config.yaml
n_layer: 8
d_model: 224
n_head: 4
n_kv_head: 2
head_dim: 64
d_mlp: 576
vocab_size: 8192
activation: "swiglu"
norm: "layernorm"
norm_place: "pre"
norm_eps: 1e-05
positions: "rope"
rope_base: 10000.0
rope_fraction: 1.0
qk_norm: false
attn_scale: 0.125
bias: "qkv"
tie_embeddings: false
parallel_block: false
init: "uniform"
init_std_qkv: 0.0398
init_std_o: 0.0
init_std_up: 0.0398
init_std_down: 0.0
optimizer: "soap_variant"
lr: 0.00681
lr_mult_up: 1.27
beta1: 0.95
beta2: 0.95
lr_head: 0.00941
warmup_steps: 200
schedule: "wsd"
decay_fraction: 0.78
decay_shape: "linear"
final_lr_fraction: 0.05
batch_tokens: 65536
seq_len: 512
doc_mask: true
z_loss: 1e-05
train_tokens: 267800000
steps: 4087
dataset: "wikipedia_en"
Each number is 128 + 32 x the weight over its row's rms, rounded and kept within 0 to 255. Layers, rows and columns count from 0. The size above them is the row's rms in percent of the matrix's.

# layer 4 MLP down (transposed), 576x224, rms 0.168, rows 332-352, columns 0-111
size [104  97 102 108  89 103 102 100  96  99  96  92 111  93 103 100 107 106 105  86 105]
[[194  97 102 124 134 165 169 161  99 163 161 135 128 154 134 134 146  61 116 179 154 145 184 100  82 161  99 151 165 193 126  84  88 135 134 103 118 141 106 110 122 100 144 130  69 167 154 171 106  85 123 129 131 128 137 108  90 105 155 148 129 123 103 165 176 157  94 123 128 175 166 170 121 115 176 164  82 123 122 149 177 154 135 139 111 154 108 113 117  73 142 138 106 137 135  72 106 131 170  95  66 161  63 145 158 147 118 185 175 126 111 129]
 [114 165  81 166 159  80 111 131 104 133 156 117 151 119 132 145  78 102  92 150  76 150 126 152  86 108 132 120  94 158  90 148  93 176 143 152 184 143 112  93 206 135 180  82  60 137 161 127  63 115 145 112 121 165 139  92 104 114  61  79 122 180 106  98  95  97 182  90 127  73 117 149 154 147 131 138 109  90 153 154 133 129 179 117 131 142 161 119 137  87 111 132 125 153 135 142 122 142 120 191 163 189 210  98 161 147 178 114 149 141  60  91]
 [121 116 192  72 137 106 170 132 111 175 141  79 105 169 109 112 138 100  92 102 131  77 150 115 132  96 121 155  59 163  67 123 146 109 156  90 154 181  72 154 113 140 126 179 183 172 120  60 139 135 149  55 128 187  78 135 123 101  88 145 140 116 125 149 104 171  91 147 131 147  93 158  79  91  82 154 114 119 179 130  86 156 144 168 173  94 179 118 141 126 138 133 162  99 170  93 123 117 107 131 145  65 114 185 207 166  97 233 116 116  70 172]
 [160 156 103 144 158  88 132 169 155 122 110  99  97 152 140 136 148 172  70  89 104 158 130  99 127 140 138 181 101 141 117 123 121 153 120 138 130 136 136 114  77 168 145 137  83 126  76  97 208 101 108 181 106 126  82  87 116 111 181  92 132 165 122 155 147  76  72 137 100 161 112  97 105 138 154 106 170  71  31 117 227 151  80 104 170 157 146 125 165 146 107 149 114 148 131  85 109 111 122  92 108 119 129  93  92 142 129 104 138 140 175 104]
 [185 118 126  88 170 143 147  72 140 163 190 128 136 107 159 123 118 153 171 178 100 107 153 160  85 126 135 108 154 142 186 116 154 129  98  83 136 104 128 170 129 149 115 113 170  50  89 106 152 151 112 131 157 166 126 134 149 130 143 131 171 106 183 126  89 110 100 170  88 125  79 166 134 185  91 137 107 123 132 104  79  88 122 122 130 128 162 113 161 134 102 217 124 152 143 183 123 135 105 133 125  95 173  74 117 187 152 172 117 179 151 110]
 [153 139 121 132  73 136 105 138  89  96 165 149  69 169 138 119 110 117 164 157 175 140  92  81 119 105 102 170 147 169 146 139  99 122  63 145 158  47 160 112 144 103 105 119 183 103 179 146 151 161  73  64 174 131 165 123 158 145 148 151 154  81 177 124  82 157 161 155 117 157  94 149 132 129 168  92  71 114  78 114 170  69  94  99 158 194 120 137 127 159 134 157 164 120 154 135 134 119 134 113 141 134 131 122  87 114 130 140 129 147 117  98]
 [182 129 157 127 115  99 116  81 166 112 137  78 165 135 173 138 126 169 122 108 145  92  90  90 133  84  84 146  88 141 176 115  19 111 121 150  89  53 129 128  88 147 157 160 157 116 180 158 136 133 164 169 101 131 141 111 102 182 113 124 113 120 119 121 192 138 133 121  91 142 177  88 144  64 101 147 163  96 166  58 139 106 129  94 177 141 136 170 135 101 153 187  64 137 160 150 135 157 201 102 155 133 119 141 174 171 118 194 149 132 138 181]
 [ 93  99  93 125 137 121 125 109  70  94 104 118 166 131 157  99 116 104 142 191 200  95  73 146 113  94 112 138 190 116 116 126 122 103 118  99 144 160 105 153 150 171 118 174 165 143  81 141 114 147 147 153  80 104 107 152 144 160  87 147 112  90 161  76 108 138 143  95 120  90 112 185  48 131 134 157 180 187  86 106 154  93 128 136 119  50 101 104 101 149 139 188 175 145 125 109 166 151 148 155 170 148 122 135 117 127  82 144 118  99 118  65]
 [134  92  70 114 129  98 109 153  96 116 127 115 148 113 124 160  75  98 137 123 107  96 138 102 144 125 157 113 134 140 192 184  94 128 106 141  73 167 130 128 105 163  95 107 109  92  98 197 167 157 133 147 100 147 228 156 164 154 142 160  86 154 154 144 120 108 146 138  92 127 169 106  92 124 104 132 151 171 104 131 131 135  61  72  44 126 130 135  85 187 138 109 144  64 124 157 102 142 164 146  82 167 106 126  87 161 105 103 104  78 130 132]
 [130 125  47  86 115 124 115 106  60 101 147  88  88 137  86 129 134 127 124  74 123 113  91  99 151  82  98 109 161  97  72  93 133 137 144 151 127 154  97  99 140 221 142 110 133  63 104 151 134  95 108 168  84 169  75 155 148  64 105 157 153  53 124 122 123 116 131 120 128 195 122 180 161 128 150  75 159 110 134  90 147 182 153  85  99 153 124 137 106  91 142 126 123 153 122 128 153 104  93 102 101 107 144 112  94 112 124 110  96 114 153 165]
 [104 122 109 104 129 141  94 128 149  67 136 122  81 143  68 162 131 135 112 120 113 145 115 145  88 148 147 105 127 142 238 106  52  82 118 172 126 141  92 147 157 102  98 173 180 169 109 124 134 116 159 152  58 169 150 192 108 141 132 154 112  98 129 121 140  76 142 131 152 173 150 111  81  71 108 147 101  82 141 126  74 125 115 119 127 123 133  61  98  93 127  95 118 171 136 116 169 123 167 175  96 172  96  91 154 130 148 119 125 130 132 152]
 [ 85 187  97 177  96 151  88 130 112 164  66 126 120 158  99 128  74  78 183 207  69 151 113 136 136 159 102  98 136 144  99 119 105 178 138 131 113  42  97 131 102 154 121 131 114 177 189 113  75  76 154 125  70 146 141 170 167 128 121 155 172 176 140 137 157  98 175 142  73 117 145 144 127 124 173 154 108 108 144 132 102 114 135 147 110 136  97 157 108 147 126 113 119  89 143 195 154  71  90 146 159 116  82 167 122 123  78  82 154 127 115  80]
 [151  97 189 157 161  93  83 176  78 105 159 113 119 126 113 156 182 146  77 105 106 160  66  70 146  91  94 165  97 156 154  77 157  75  94 132  87 123 167 121 124 109 118 164 160 157  72  63 171 128 110 116 148 132 130 153 169 155 152  92 135 118 131 143 128 113 132 127 163 122  64  95 161 152 133 183  51 118 162  70 117  96  94 155 123 122  95 134 100  94  90  79 169 137 176 150 106 176 101 135 110  88 141 125 176 159 157 129 104 114 113 103]
 [171  88 112  82 160  92 157 158 132  88  89  75 107 163 139  64 162 143 169 185 171 103 132 108  86 130 141 108  87 158 149 155 111 139 115 104  96  94 137 191 167 139 147  97 133 159  78  91 159 139 103 147 116  50 186 131  96 127  70 102 153 185 122 108 108 130  92 160 133 143 125 164  33 141 120 173  65 107 171 135 104 177  93 159 157  81 147 132 116 119 153 179 138 144 122  87  91 153 206 154  98 126  94 152  91 105  68  97 178 107  76 147]
 [144 130  80 176 116  52 148 139  98 126 116 149  98  79 154 180 123 126 118 142 119  91 145 139  92 122  93 109 123 135 122 102 103 143 121 123 155 198  94 145 164 126 139 140 131 130 120 118  81  79 118 122 138 122 139  53 119 176 117 114  84 120 149 130 118 115 221 124 158 111 128 119 108 133 160 165 209  85 133  85 109  80 133 110 175  84 122 165 151 156 141 141 154 190 166 103 124  94 114 140 128 106 110 161 180 174 158 174 123 107 101 104]
 [156 127 194 113 132 113 142 115 111 164 124  77 106 127  74 142 182 123 110 109 143 135 153 139 146  41 147 150 119 119 122  88 149 179 181  91  73 172 121  90 177 167 143 133 169 122 123  45 157 117 151 145 106 177 155  49  90 154 132 118 132 118 131 139 132 171 115 113 163  60 106 216 118 123  97 101 128 126 110 108 141 137 114 145  78 135 152 106 121 100 171 165 176 152 114  67 112 128 154 142 201 147 150 126 184 128 125 148 140 142 171 222]
 [112 133  81 131 134 175 118 105 212 124 136 131 105 168 116  89  87 136  92 126 103 137  97  84 118 115 122 124 158  96 146 101 100  81 122 146 123 107 106 172 121 115 122 140  42 132  58 160 182 117 196 112 127 118 177  69 128 118 116 146 159 170  83 168 115 103 168 134 173  92 183 168 171 130  96 123 115 137 128 121 130 132  63 149 149  70 221 105 100  65 152 115 155 154 182 181 109 169 168 163  98 183 134 119 156 126 168 113 128  85 147 133]
 [117 105  91  45  91 146 138 144  98  97 185 154 156 120  81 110 115 156 134 108  85 160 142 128 159 122 129  65 150 140 116  88  75 139 101 143  64 110 128 140 196 171  88 184  95 140 152 125 148 112 101 159 141 127 128 126 127 141 216 126 122 164 138  88 118 104 119 100 196 140  66 146  93 125  76 191 193 125 103 119 121 121 110 168 118 135 121 203 111 153 128 109 130 153  95 146 117 152 121 119 156 122 136 116 119 178  86 158 158 150  94 141]
 [ 46  92  94 120 148 153 107  80 186 109 163 106 160  95 163 162 155 130  33 113  45 140 118 156 109 117 124 182  93 155 156 152 152 178 107 173 160 117 176  77 132 131  98 122 135 156 126  77 153 201 139 146 163  99 113 128 128  92 131 133  91 108 140 151 149 128 119 138 187 132  69  75 113 138 100  93  78  66 133 109 113 104  95 127 119 113 158 163  71 152  77 134 129 112 141 127  82 116  83 108 118 138  99 146 155 157 160 160 101  99 105 134]
 [ 63 147 182 152 125 110 108  96 134 127 111 157 142 185 149 178  90 114  76 169 108 135 143 139 118 107 175 107 184  82 148 168 139 127 113  91 160 178 143 130  95 201 133 175 103 200 148 211  66  93 145 106 117  87  59 125 171 148  61 143 131 168 137 171 119 116 139 141 148 140 179  70 129 121 131 134 140 176 118 138 109 152 134 133 123 111 124 142 109 118 113 133 143 107 139  67 137 158  96  90 184 157 134 117 105 157 113  94 150 120 132 166]
 [ 74 118 211 158 168  68 136 120 137 133 153 104 175 149 132 122 142 125 156  95 104 146 123 186 158 133  56  54 163 149 130 110 157 111 112 104 106  90 162  61 177  90 133 115 151 191  60 137 127 160 121 102 128 162 152 156 127 147  98 152 108 156 124 143 103 129 109 142 136 120 171 165 113 115  93 106 126 159 123  85 114 119 172 149 153 127 186  96 121 123 192 146 142 120  96 112 141 135  95 100 129 133 124 145 127 111 172 133  94 169 190 118]]
# layer 4 MLP gate, 576x224, rms 0.22, rows 333-353, columns 0-111
size [ 97 110 116  91 104 102 103  92 102  98  85 111  91 105  96 108 103 100  85 101  98]
[[146  64 166 124 137 146 156 147  51  92 123 140 155 133  80 127  82 127 158 132  87 115 177 140 123 126 136 105 193 133 170 118 156 131 144 169  98 104 127 132  99 172 165 114 158 160 120 173 187 121 141 158 152 126 131 111 110  68  87 154 126  76 130 104  78 162  50 117 113 128  88 123 134 160 107 145  69 113 107  92  73 143 120 110 162 112 121 111 114 201  76 104 106  66 150  82 128  93 154 140 139 134 151 183 120 128 154  99 121 159 111 153]
 [131 124 140  81 156 127 122 128  72  69 118  93 104 106 156 190 167  93 128 133 105  70 134 153  94 160 139 138 153 105 176 172  93 171 160 117 154 116  86 154 138 167 185  66 178 152  98 151 116 147 204 175 126 108  98  97  85 140 113 130 130 112 119 100 119 124 127  77 120 142 107 132  95 134 157 190 115  89 115 189 121 109 143 164 201  73 101 163 125 175  79 103 140 165 102 121 118  86  99 144 120  98 147 130 125 192 112 116 140 133 182 121]
 [131 124 128  81  99 141 149 112 181 100 171 153 120 124 136 132  93 143 105 155 115 120 146 151  81  85 145 126 104  66 139 130 107 105 201 108 152 102 134 141 140 158 179 185 157 105  85 121 165 165 137 111 128 107 143 133 101  91 161 176 137 118 136 167 120 146  83  94 128 181 122 191 112 139 172 155 131 111 158  93  65 139 147 136 120 143  90 181 190  92 172 118 117 133 136  47 235 156 139 114  80 110 144  98  93 121  90 172 167 137 111 143]
 [127 129 115 160  92  58 228 184 109 119 238 146  99 127  84 121 131  74 161 177 128 109  58  99 125  59  59 133  55 121  92 134 162 126 128 142 129 120 132 174 120 185 126  62 163  83 140 101  98 141  54 152 177 145 124 110 162  88  50 106 135 162 121 155 175 184 143 115 134 125 158 138 129 118  75 151 163 137 171 130 103 144  91 122 126 135  90 157 126 148 137  62 115 168  88 167 113 143 151  97 141 158  98 119 121 174 136 147  82  95 115 138]
 [118 109 120 154 117 111 107 144 103 164 101 134  68 133 169 139 122 191 100  64 112 105 177 101 113 140 177 119 147 129 123 127 143 155 185 131 141 156 144 135 173 165 170 139 117 146  83 122 157  36  95 111 140  74 177  84 128 135 131 151 179 168 157 160 127 112 158 110 145 144 188 106  99 155 140 109 138 124 143  76 158  93 106 189 199 102  88 125 127 124 165 165 148 143 104 124 161  92  47 129 159 126 122 153 126  64  82  98 152 110 190  99]
 [172 107 106 162 181 101  89 121 151 104 102 112 132  86 116 138 151 134 140 109  99 169 143 106 125 156 138 170 112 130 134 105  85  90 118 171 143  75  97 113 128 129 153 153 152 141 116 187  80  97 121 149 184 168 156 111 169 185 199  62 166  89 122 148 199  92 127 129  64 123 169 113 171 156  95 149 113  78 116 103 146 108 123 192 180  88 122  98 186 122 148 113  74  95 129 156 157 163  99  77 108 152 152 197 149 152 131 123 138 140 159 149]
 [126 107 131 112 100 124 192  95 111 135 104 130 173 102 155 159 150  95 118 107 126 139  92 144 105 188 131 171 109  82 105 117 137 116 120 126 147 153 202 116 100 138 143 140  62 115 178 132 114 109  87  98 191 116 143 123  92 158 181 111 100 161 127 188 145  94 145 217 152  57 136 126 167 112 125 108 100  88 155  82 143 202 149 109 133  95 179 137 178  74 134 120 123 107 147 116  73 132 116 140 105 101  75 109  68 131 137 123  89 201  98 122]
 [141  75 156 124 114 100 131 184 127 134 117 131 153 155  90 127 173 173 131 129 108 177 138 157 134 168  93 117 176 119 141 114  96 105 136 106 148 109 144 159  65  93 140 149 107 120 106 129 160 123  81 111  61 150 154  99 122 119 170 106  86  84 186  90 156 176  97 145 176 138 113 121 149 172 125 132 137 128  49 163 103 214  78 145 155 152 158  90 134 109 164  84 105 110 153 142 136 138 129 120  85 185 147 200  83 126 153 131 165 135 173 112]
 [154 116 169 167  86 124  83 166 114 101 108 130 107 164 171 149  98 193 134 121 157 117 122 105 187 158 120 152  77 125 114 152 170 182 128 116 149 143 111 124 134 146 164  93 162 163 111  94 148 111 124 163 125 146  98 177 136  94  73 110 138  96 129 113 134 105 155 149 140 194 123 112  73 138 156 120 133 166 145 116 205 161 161 136  73 176 126 137 115 121 101 153 121 112  75 103 117  62 129 151 145  49 117 112 134 150 125 169 149 195 118 176]
 [151 112 151 118  86 147 120 122 127 143 105 154 134 133 130 159 119 123 159 133 167 121 201 120 108 141 118 151 161 145 160 114 151 129  69 130  74 112 114 100 139 128 172 129 134 143 129 142 144 114 144 146 123 155 198 109  78 153 152 108 106 137 102 140 129 130 108 125 154 116  90 175  40  95 155 102  68 127 169  93 126 173 184  90 136 118 140  56 139 144 104 139 108 135 110 142 133 115 169 196 141 146  83  89 152 105 149 142 126 153  91 166]
 [113  87 123 100 130 116 125 152 155 162  88 148 125 120 140  86  90 107  42 109 169 152 109 150 108  92 154 139 102 120 122 150 136  91 139 146 136 176  87 116 119 155 147  89 102  82 139 174 123 161 175  87 126  50 121 136  93 168 152  61 118  84  60 120 108 115 138 154  97 156 138 129  70 131 101 114  94 192 115  72 149 100 113 102  94 180  77 103 119 113  85 106 130 150  68 106 150  98  81 152 177 101  90  45 149  74 123 147  80 121 140 124]
 [157 147  79 126  97 166 161 156 100  60 194 134 122 132  73 111  74 143 114 120 111 164  89 137 192 209 148 118 113 125 114 112 172 163 130 136 120 125  52 115 136 122 178 227 133 135 121 108 139 106  96 141 150 152 107 101  87  93 161 113 100  74 112 134 141 155 131  95 133  54 157 117  82 160 147  83  92 118 142 148  56 105 186 194 158 125 109 112 142 107 182  88 107  93 160  95  97 147 135 128 114 140 162 128 129 102  54 119 181 150 145 144]
 [126 105  84 158 128 133 127  90 194 100 125 164 181 152  70 140 158 108  94 199 139 123 198  77 159  70  88  84  91 127  88 170 135 111 164 100 126 101 174 131 129 186 191 107 143 174 131 140  96  73  90  88 131 180 144 140 149 143 135 130 105 131  95 116 123 106 148 139 155  90  86 105  84 168  93  66 115 153 102 138 132 150 102  99 188 133 122 147 115 125 138 125  78 160 107 125 101 128 126 158 129  67 101 145  91 162 128 153 170 146 135 139]
 [175 118 117 144 120  97 152 159 172 196 104 108 127 137  25 122 114 110 103 115 134 152 125 137  98 126 122 179 120  90 131 164 107 106 133  73 134 133 184 159 157 149 141 131 121 109 155 131 158 111 120  89 138 100 160 112 132 144 143 137 132  87 114 133 113 138 165 181 120 100 126 163 136 139 128 104 109 149 159 170 140 158 175  81 158  98  71 146  94 142 158 123 136  90 117 111 155  63  88 102 145  84  84 109  49 110 104 176 114 160  57 109]
 [102 123 161  92 165 221  98 147 180 121 120  97 114 197 108 103 137 192 167  94 126  74 104 137 142 148 170 161 109 134  51 130 148 184 120 191 113  99  96  84 168 143 142 106 115 159 152  84 135 107 149 105 106 178 100 163  95 170 118 148 110 117 105 146 148 133 135 134 173 151 134 132 103 141  80 121 188 125 110 149  90 137 130 177 111 141 153 130 117 177 168 132 139 160 158  82 132 117  55 149 110 187 137 112 133 150 129 145 119  96 172 123]
 [107 139 142  91 156 120 165 136 132  97 196 175  85  91 147 142 137 111 118 103  73  50 142  98 127 159 128  99 148 114 108 120  80 177 182 179 139 121  76 125  82 133 139 119 175 145 121 107 120 140 107 134 132 155 130 127 166 130 132 138 141  64 134 144 138 158 114 152 108  70  61 182 112 120  79 163 177 184 135 104 103 174 200 149 131 153  93 175 134  78 221  70 105 143 181 145 112 125 100 144 116  85 156 126 120 137 122 111 173 119  92 123]
 [156 132 120  88 162 110 107 108  94 131 134  73 135 167 127  85 152  98 155 118  78  48 203 157 116 117 113 123 145 155  89 122 147  75 167 111 138 180 123 156 116 123 114 115 149  97 137 140 111 180 182 120 156 137  90  82 196 106  97  92 104 113 167 120 114 135 123 175 118 107  74  36 130 140 166 119 162  58 146 118 105 105 146 171 165  75 120 141 131 136 119  84  86 101  87 146 117 162 100 119 122 162 103 136  61 152 106 103  69 131 129 135]
 [132  92  94 117 119 112 178 183 152 199 198 134 129 121 114 145  64 151 138 154  56 155 122 150 142 132 123 168 132 161 152 106  85 126 137  84 131 172 115 160 144 107 122 105 156 132 133 101 162  61 147 153 133 158 132 124 119 141 103 124 141 154 141 134 116 141 119 155  80  79 128 177  81 112 158 139 152 103 111 127 115 137  82 152 135 104  79  97  93 130 147 155 191  58 128 158 110 156 144 118 141 125  93 140 121 114 113 123 125 173 138 118]
 [141 115 138 104 160 173 111 101 119 127 114 130 126  73 103 135 117 109  75 137 164 149 145  93 166 120 159  91 136 127 138  99 106 125 105  71  88 123  80 184  93 138 153 141 142 137  87 115 145 213  53 108 130 142 103 139  96  59 195 144 141 157 219 106 144 135 130 126 180 206  94 151 161  97 124 103 132 136  86 183 156 166 146 120 138 106 103 115 120 115 187 125 167 119 125 149 131 100  60 132 102 165 156 154 131 144 158 115  64  70 189 119]
 [155 204 155 140 156  98  88 160 156 136 101 113 102  97 155  61 171 113 118 123  95 129 117  60  73 122  56 127 146 162 115 126  86 152 137  83 150 138  82 173 123 114  86 129 152  97 124 143 157  91 185 132 169 155 138 154  99 173  93 108 189 150  58 172 119 105 134 116 154 121 152 142 162 128 127 113 175  87  77 154  85 106 106 108 133 116  67 123 192 145 165 161 179  97  74  86 141 190 112 136 137  91 131 130  91 180  94 140 145 162 188 105]
 [109 134 143 130  59 123 130 115 129 154 104 127 181 140 171 159 114 187 154 137 148 163  78 174  91 112 146  48 129 160 140 117 111 178 131  55 163 112 132 151 140 157  98 122 177 134 131 161  76  93 173 126 208 110 137 142  98 110 139 133  95  77 108  83 113 155 124 147 147 160  89  94 130  81  92 149  64 100 121 147 135 121 148 117 136 142 139 154  90 155  83  81 165 107 118 168 111 102 132 131 172 143 111  94  99 153  92 133 148 142  75 127]]
# layer 4 MLP up, 576x224, rms 0.224, rows 333-352, columns 0-111
size [101 104 105 103 106 103  99  89 104  95  90 107  88 107 104 109 102  98  87 103]
[[108  94 133 135  75 104 161  69 112 113 112 116 133 148 142 158  77 125 140 131 117 134 152 164 163 169 161 134 110  99  99  74 134 139 119 131 138 112  86 120 161  73 164 126 167 106 121 113 162 129 135 168 159 115 124 161 121 187 104 113 121 141 112 159  72  78  94 129  87  83  80 136 101 163 142 151  85  41 106 108  80 103 140 124  97  86 138 182 132 142 137  65 137 144 127 130 148  83 118 164  70  55 102  63  71 122 108 127 132 172  80 128]
 [178 133 138 118  50  92 134 132  88 202 141 123 142 220 155 164 177 161 140 118 134  70 142 129 126 149 111 146 111 110 113 170 114  97 115  79 112 160  88 146 126 142 135 103  98 136  96 149 114  77 117  83 179 198 131 142 109 126 162 201 129 108 159 129 124 133 104 137 123 178  91 112 125 150 119 137 109 105 138 144 121 171 173 134 115 107 119 121 169 122 157 107 158 126 136 225 109 128 145  83 173 173 144 185 136 137 143 157 145 124  54 122]
 [108 122 134  94  98  64 152 116 173  84 126  75 106 137 143  99 150 123 140  72 105 101 107 130 109 139 131 159 139 110 155 122 117 178  82  98 140 163 186  61 139 145  59  81  95 121 121  74  93 128  63 138 122 109 103 140 107 117 139 161 143  99 120 126 185 120 120 158  95 170 115 121 121 145 118   5 142  60 132 119 160  52  93 106 189 120  95 158 147 129 117  94 112 132 102 152 171 146 111 193 153  80 112 110  72 135 147 141 182 146 178 160]
 [ 87 145 159 145 115 106 136 144 152 145 129 114 173 173 170 127  93 121 160 117 100  92 115 111 149 123 119 105 108  80 132 133 111 142 169 122 220 151  70 168 189 177 127 129  74 112  89  90  78 127  96 118 137 113 126 168 121 156 169 131 126 193 222 136 182 161 163 108 133 103 146 185 110 131 144 100 151 131 141 144  99 132 137  61 119 117  90 151 148 188 126 155 139 132 125 145 114  86 139 131 143 155 134 144 125 181 131  99  75 102 110 177]
 [145 161  70 124  82 107 110 153 129 129 187 115 126 157 124  76 120 176 191  93 135 148 127 155 136 126 140 115 114 105 148 110 105 119 142  53 135 128 114 100 213 138 102 173  86 151 190 120 140 143 126 107 138 134 144 193 156 124 130 165 136 143  85 157 123 189 170 156 156 150 112  80 123 122 119 137 159 220 117  82 133  83  90 127  82 165 108 158  96 174 192  71 175  84 134 140 216  94 122 173 171 153  88 107 121  78 125 136 132 136 121  80]
 [189 147  94 165 154 113 129  87 172 102 128  74 138  87  97 146 130 161 120  94  90 146 153 114  97  61 100 130 105 103 179 103  90 120 153 139 148 134 150 107 119 139 142 124 139 129  80 167 162 106 125 170 126 149 130 112 130 113 137 115 128 113 159 114 167 128 123 126  42 144 151 155 152  92 153 186  64 112 167 114  96 106 131 135 145 139 138 139 168  96 100 152  43 127 162 150 154 165 125 128 143 131  92 223 151 119 132 129 154 118 167 149]
 [114 104 146 128 139 146 157 148  96 126 130 113  57 128 134 143 139 153 159 144 155  91 103 175 187 154 158  42  65 178 139 103 111 151 133  75 119  82 110 164 119 127 140 118 164 174 151  72 149 124 116 153  66 173 150  99 137 106 170  90 145 149 157 143 102  94 124  92 147 121 106 145 135 163 134 144  98 120  91 162 116 114 141 141 139 148 107 108  78 105 103  88 113 177 113 102 153 141 191 157 145 196 206 111  86 155 162 199 134 107  75 120]
 [117  53 179 135 125 167 148 203 125 147 139 130 180 131 150 116 203 180 139 140  96 124 105  78 145 194 124 139 149 133 130 157 108 106 150 134 167 118 111 186 120  92 131  56 154 138 133 141 152 174 107 165 113  68  95 108  96 123 134 173 168 159 161  99 107 151  93 137 232 168 147 110 172 108  73 138  55  90 117 152 133 199 128 101 114 153 152 110  82 160  98  72 127 132 115 115 152 142 100 164 134 157 121 127  82 140 104 156 184 185  87 125]
 [148 115 112 130 150 119 170 106 108 133 123 140  92 165 179 133 115 173 158 106 170 131  90 180 166  88 125 117  99 203 147 131 183  68 204 189 151 119  30 176 109 107 126  75 149 176 126 120 108 106 151  84 131 119 184 130 119 149 154 102 116  68 114 127 128 181 177 134  85 197 167 154 162 167 106  60 137 122 125 105 166 170 165 181  94 146 158 112 103 146 139  93 126  89  86  97 108 136 155  97 123  89 112 158 116  96 162 127 149  82 103 180]
 [108  94  91 100  99 146 139 114  74 167 195 119  83 154 120 147 119 125  94 124 104 122 129 164 115 134  95 153 134 115 147  98 111  99 113 112 192 118 119  78 112 131 127 161 103 140 141 157 142 117 102 117 139 110 146 133  73 103 135 107 145 141  62 130  88 103 137 110 137 199 202 154 124 161 135 151 111 116  87 103 161  95 122  42 146  94  90 161  48 134  79 162 116 175  87 126 125 152 167 124 123 136 172 106  86 150 123 126  78 176 103 183]
 [132 173 118 150 161 132 104 152 133 123 130 177 113  86  91 151 127  91 128 148 184  91 109  94 174  90 135 142  89 120 123 148 122 147 140  47 120 100 102 132  96 101 128  89 129 184 135 120 190 161  74  27  79  92 137  66 111 200 145 129  80  97 151 152 158 124  53 141 161 162 136  98 143 103 129 166 108 137 107  91 103 160  79 115 146 146 172 119 148 138 110 130  69 169  96 107 144 180 116 143 110 141 138 179 153  93  98 126 108  66 147 163]
 [141 115 131  75  69 111  93 113 129 120  80  87 143 113 162 103 175 112 167 101 124  88 122  74 101  96 136 134 156 147 119 130 149  60  67 156 130 127 146 134  94 165  87 100 117 168 108 131 142 124 129  85 102 112 127 132 193 165  76 124 135 163 137  95 136 179  97 146 107 147 135  96 161 133  84 140 121 137  42 147 115 128 142 125  95  74  77 101  94  98 101  98  99 162  82 138 179 132 142 136 124 150 167 157 104  40 139 103  55 158 144 131]
 [208 136 137 115 126 154  91 101 191 120  59 152 121 191 118 138 138 186 113 144 136 115 105 117 157 179  65 116 118  76  93 146 135 117 169 147 134 148 119 102 174  81  80 131 156  74  86  86 126 172 109 140 128  64 146 183 100 143 116 157 156  97 135 153 118 129 152 103 131 135 124 118 131 150 114 139 101 148 142 111 129 165  69 141  93  82 133  66 162 134  67 141 131 120 149  86  81 132 171 143 179 144 145 129 157 118  74 160 198 174 190  81]
 [ 80 182 128 165 138 181 151 180  83 125 128  92  97  79 105 121 105 124 158 159 144  95 164 120 144  88 144 112 117  91  76 103 180 139 127 170 160 154  68 147 122 134 147  78 134  78  77 111 111 148 151 110 139 146 144 135  79 134 119 100 155  76 161  99 130  96 184 188 150 129 133 128 153 130 102  58 152 116 136 139 130 128  98 112 153 163 127 116 113 141 191 128 133 105 126 138 171 108  90  90 120 140 153 119 124 164 152 107 128  90 123 210]
 [126  74 137 135 197  92 145 106 137 128 115 139  83 135  85 124 108  93 143 160  83  59  91 114  72 177 139 131 157 135 134 103 129  75 149 120 117 138  85 187  83 130 144 100  66 125  97 108 125 114 137 143 109 129 129  94  71 185 171 146 105 136 183 107  99 128 124 177  36 194 122  94  63 132  81 130 134 101 175 151 130  98 135 109 131 158  55 116 163 141 124 144 128 115 125 128 199 121  97 160 106 152 104 116 161 137 125  68 131  82 120 162]
 [113 146 142 132 114  88 121 167 177 115 110 151 131 123 137 157 110 159 190 110  97 147 155 134  91  51 140  68  80 145 112 116  93 103  75 135 114 132 107 140 191 123 158 150 161 141 133 116  79 121 145 148  99 143 186  83 117 158 150  86  88 138  99  80 114 130 162 108  85 139 157  89 131 171 147  93 101 124 141  95  80  72  88 130  78 120  83 144 109 145 143  92 145  80 147  70 121 152 138 139 169 154 135  72 148 128 176 136 143 100 153 199]
 [141  45 132 138  94 182 147 175 102 130 107 118 151 162  78 146 109 171 106 145 154 136  88 140 119  86 133 198  63 116 135 128 145 132 161 133  93  99 129 184 116 121 135 188 169 108 229  49 146 117 100  96 148  95 130  68  61 159 141 152 183  85 104  90 112 158  79 139 164 172 132  84 123 153  87 154 135 136 118 163 133  93 143 217 105 134 119 171 157 112 121  81 127 106  72 137 114 152 151  75 144 173 142  94 168 114 103  84 126 120 108 113]
 [ 88 122 120 105 167 161  92  93 120  93  45 137 158 174 103 121 156  76 174 135  76 133 107  54 161 143 162  93 134 137 168 139 191 122 133 131 140 183 134  91 131 122 108 118 124 155 122 165 169 171 116  99 153 136 128 132  66 173 189 144 165 170 104 130 108  84 142 101 145 151 156 104 124 127 145 136 135 147  97 163  93 103 144  65 123 133  99 126 102 123  77 154 120 164 148 159 119  81 128 139 146 141 190  72 133 174 121  95  93  86 166 149]
 [169  98 133 147 102 163 143  69 157 115 116 148 135 106  78 144  52 172 173 156  61 156 130 176 142 155 133 124  77 124 105 172  44 164 145 121 112 178 101 142 120 122 114 159 145 168  98 221 166 107  84 124 136 135 125 139 175 161  90 154 111 136 156  92 153 109 198 147 128 112 115 189 110 140 130 126 139 176  51 173 144 170  95 109 116  66 115 170  93 129  90 107 156 149 100 111  86 137 131 130 137 131 163 133 120 118 144 120 178  62 165 143]
 [156 165  72 138 136  95 114 142  99 121 152 144  94 156  71 136 119  91 112 143 167 103 191 168 168  81 128 167 165 125 145 145 103 175 122 140 145 117 131 139 198  99  95 124 187 176 131  42  67 122 137 136 128 139 149 123 131 157 120 110 117 177 129 129 178 102 144 162 162 159 105 137 120 142 135 163 120 121 132 158 162 137 111 131 146 191 179  97 110 144 100  96 178  33  97 103 144 105 175 132 131 176 138 131 135 106 140 106  48 108 179 124]]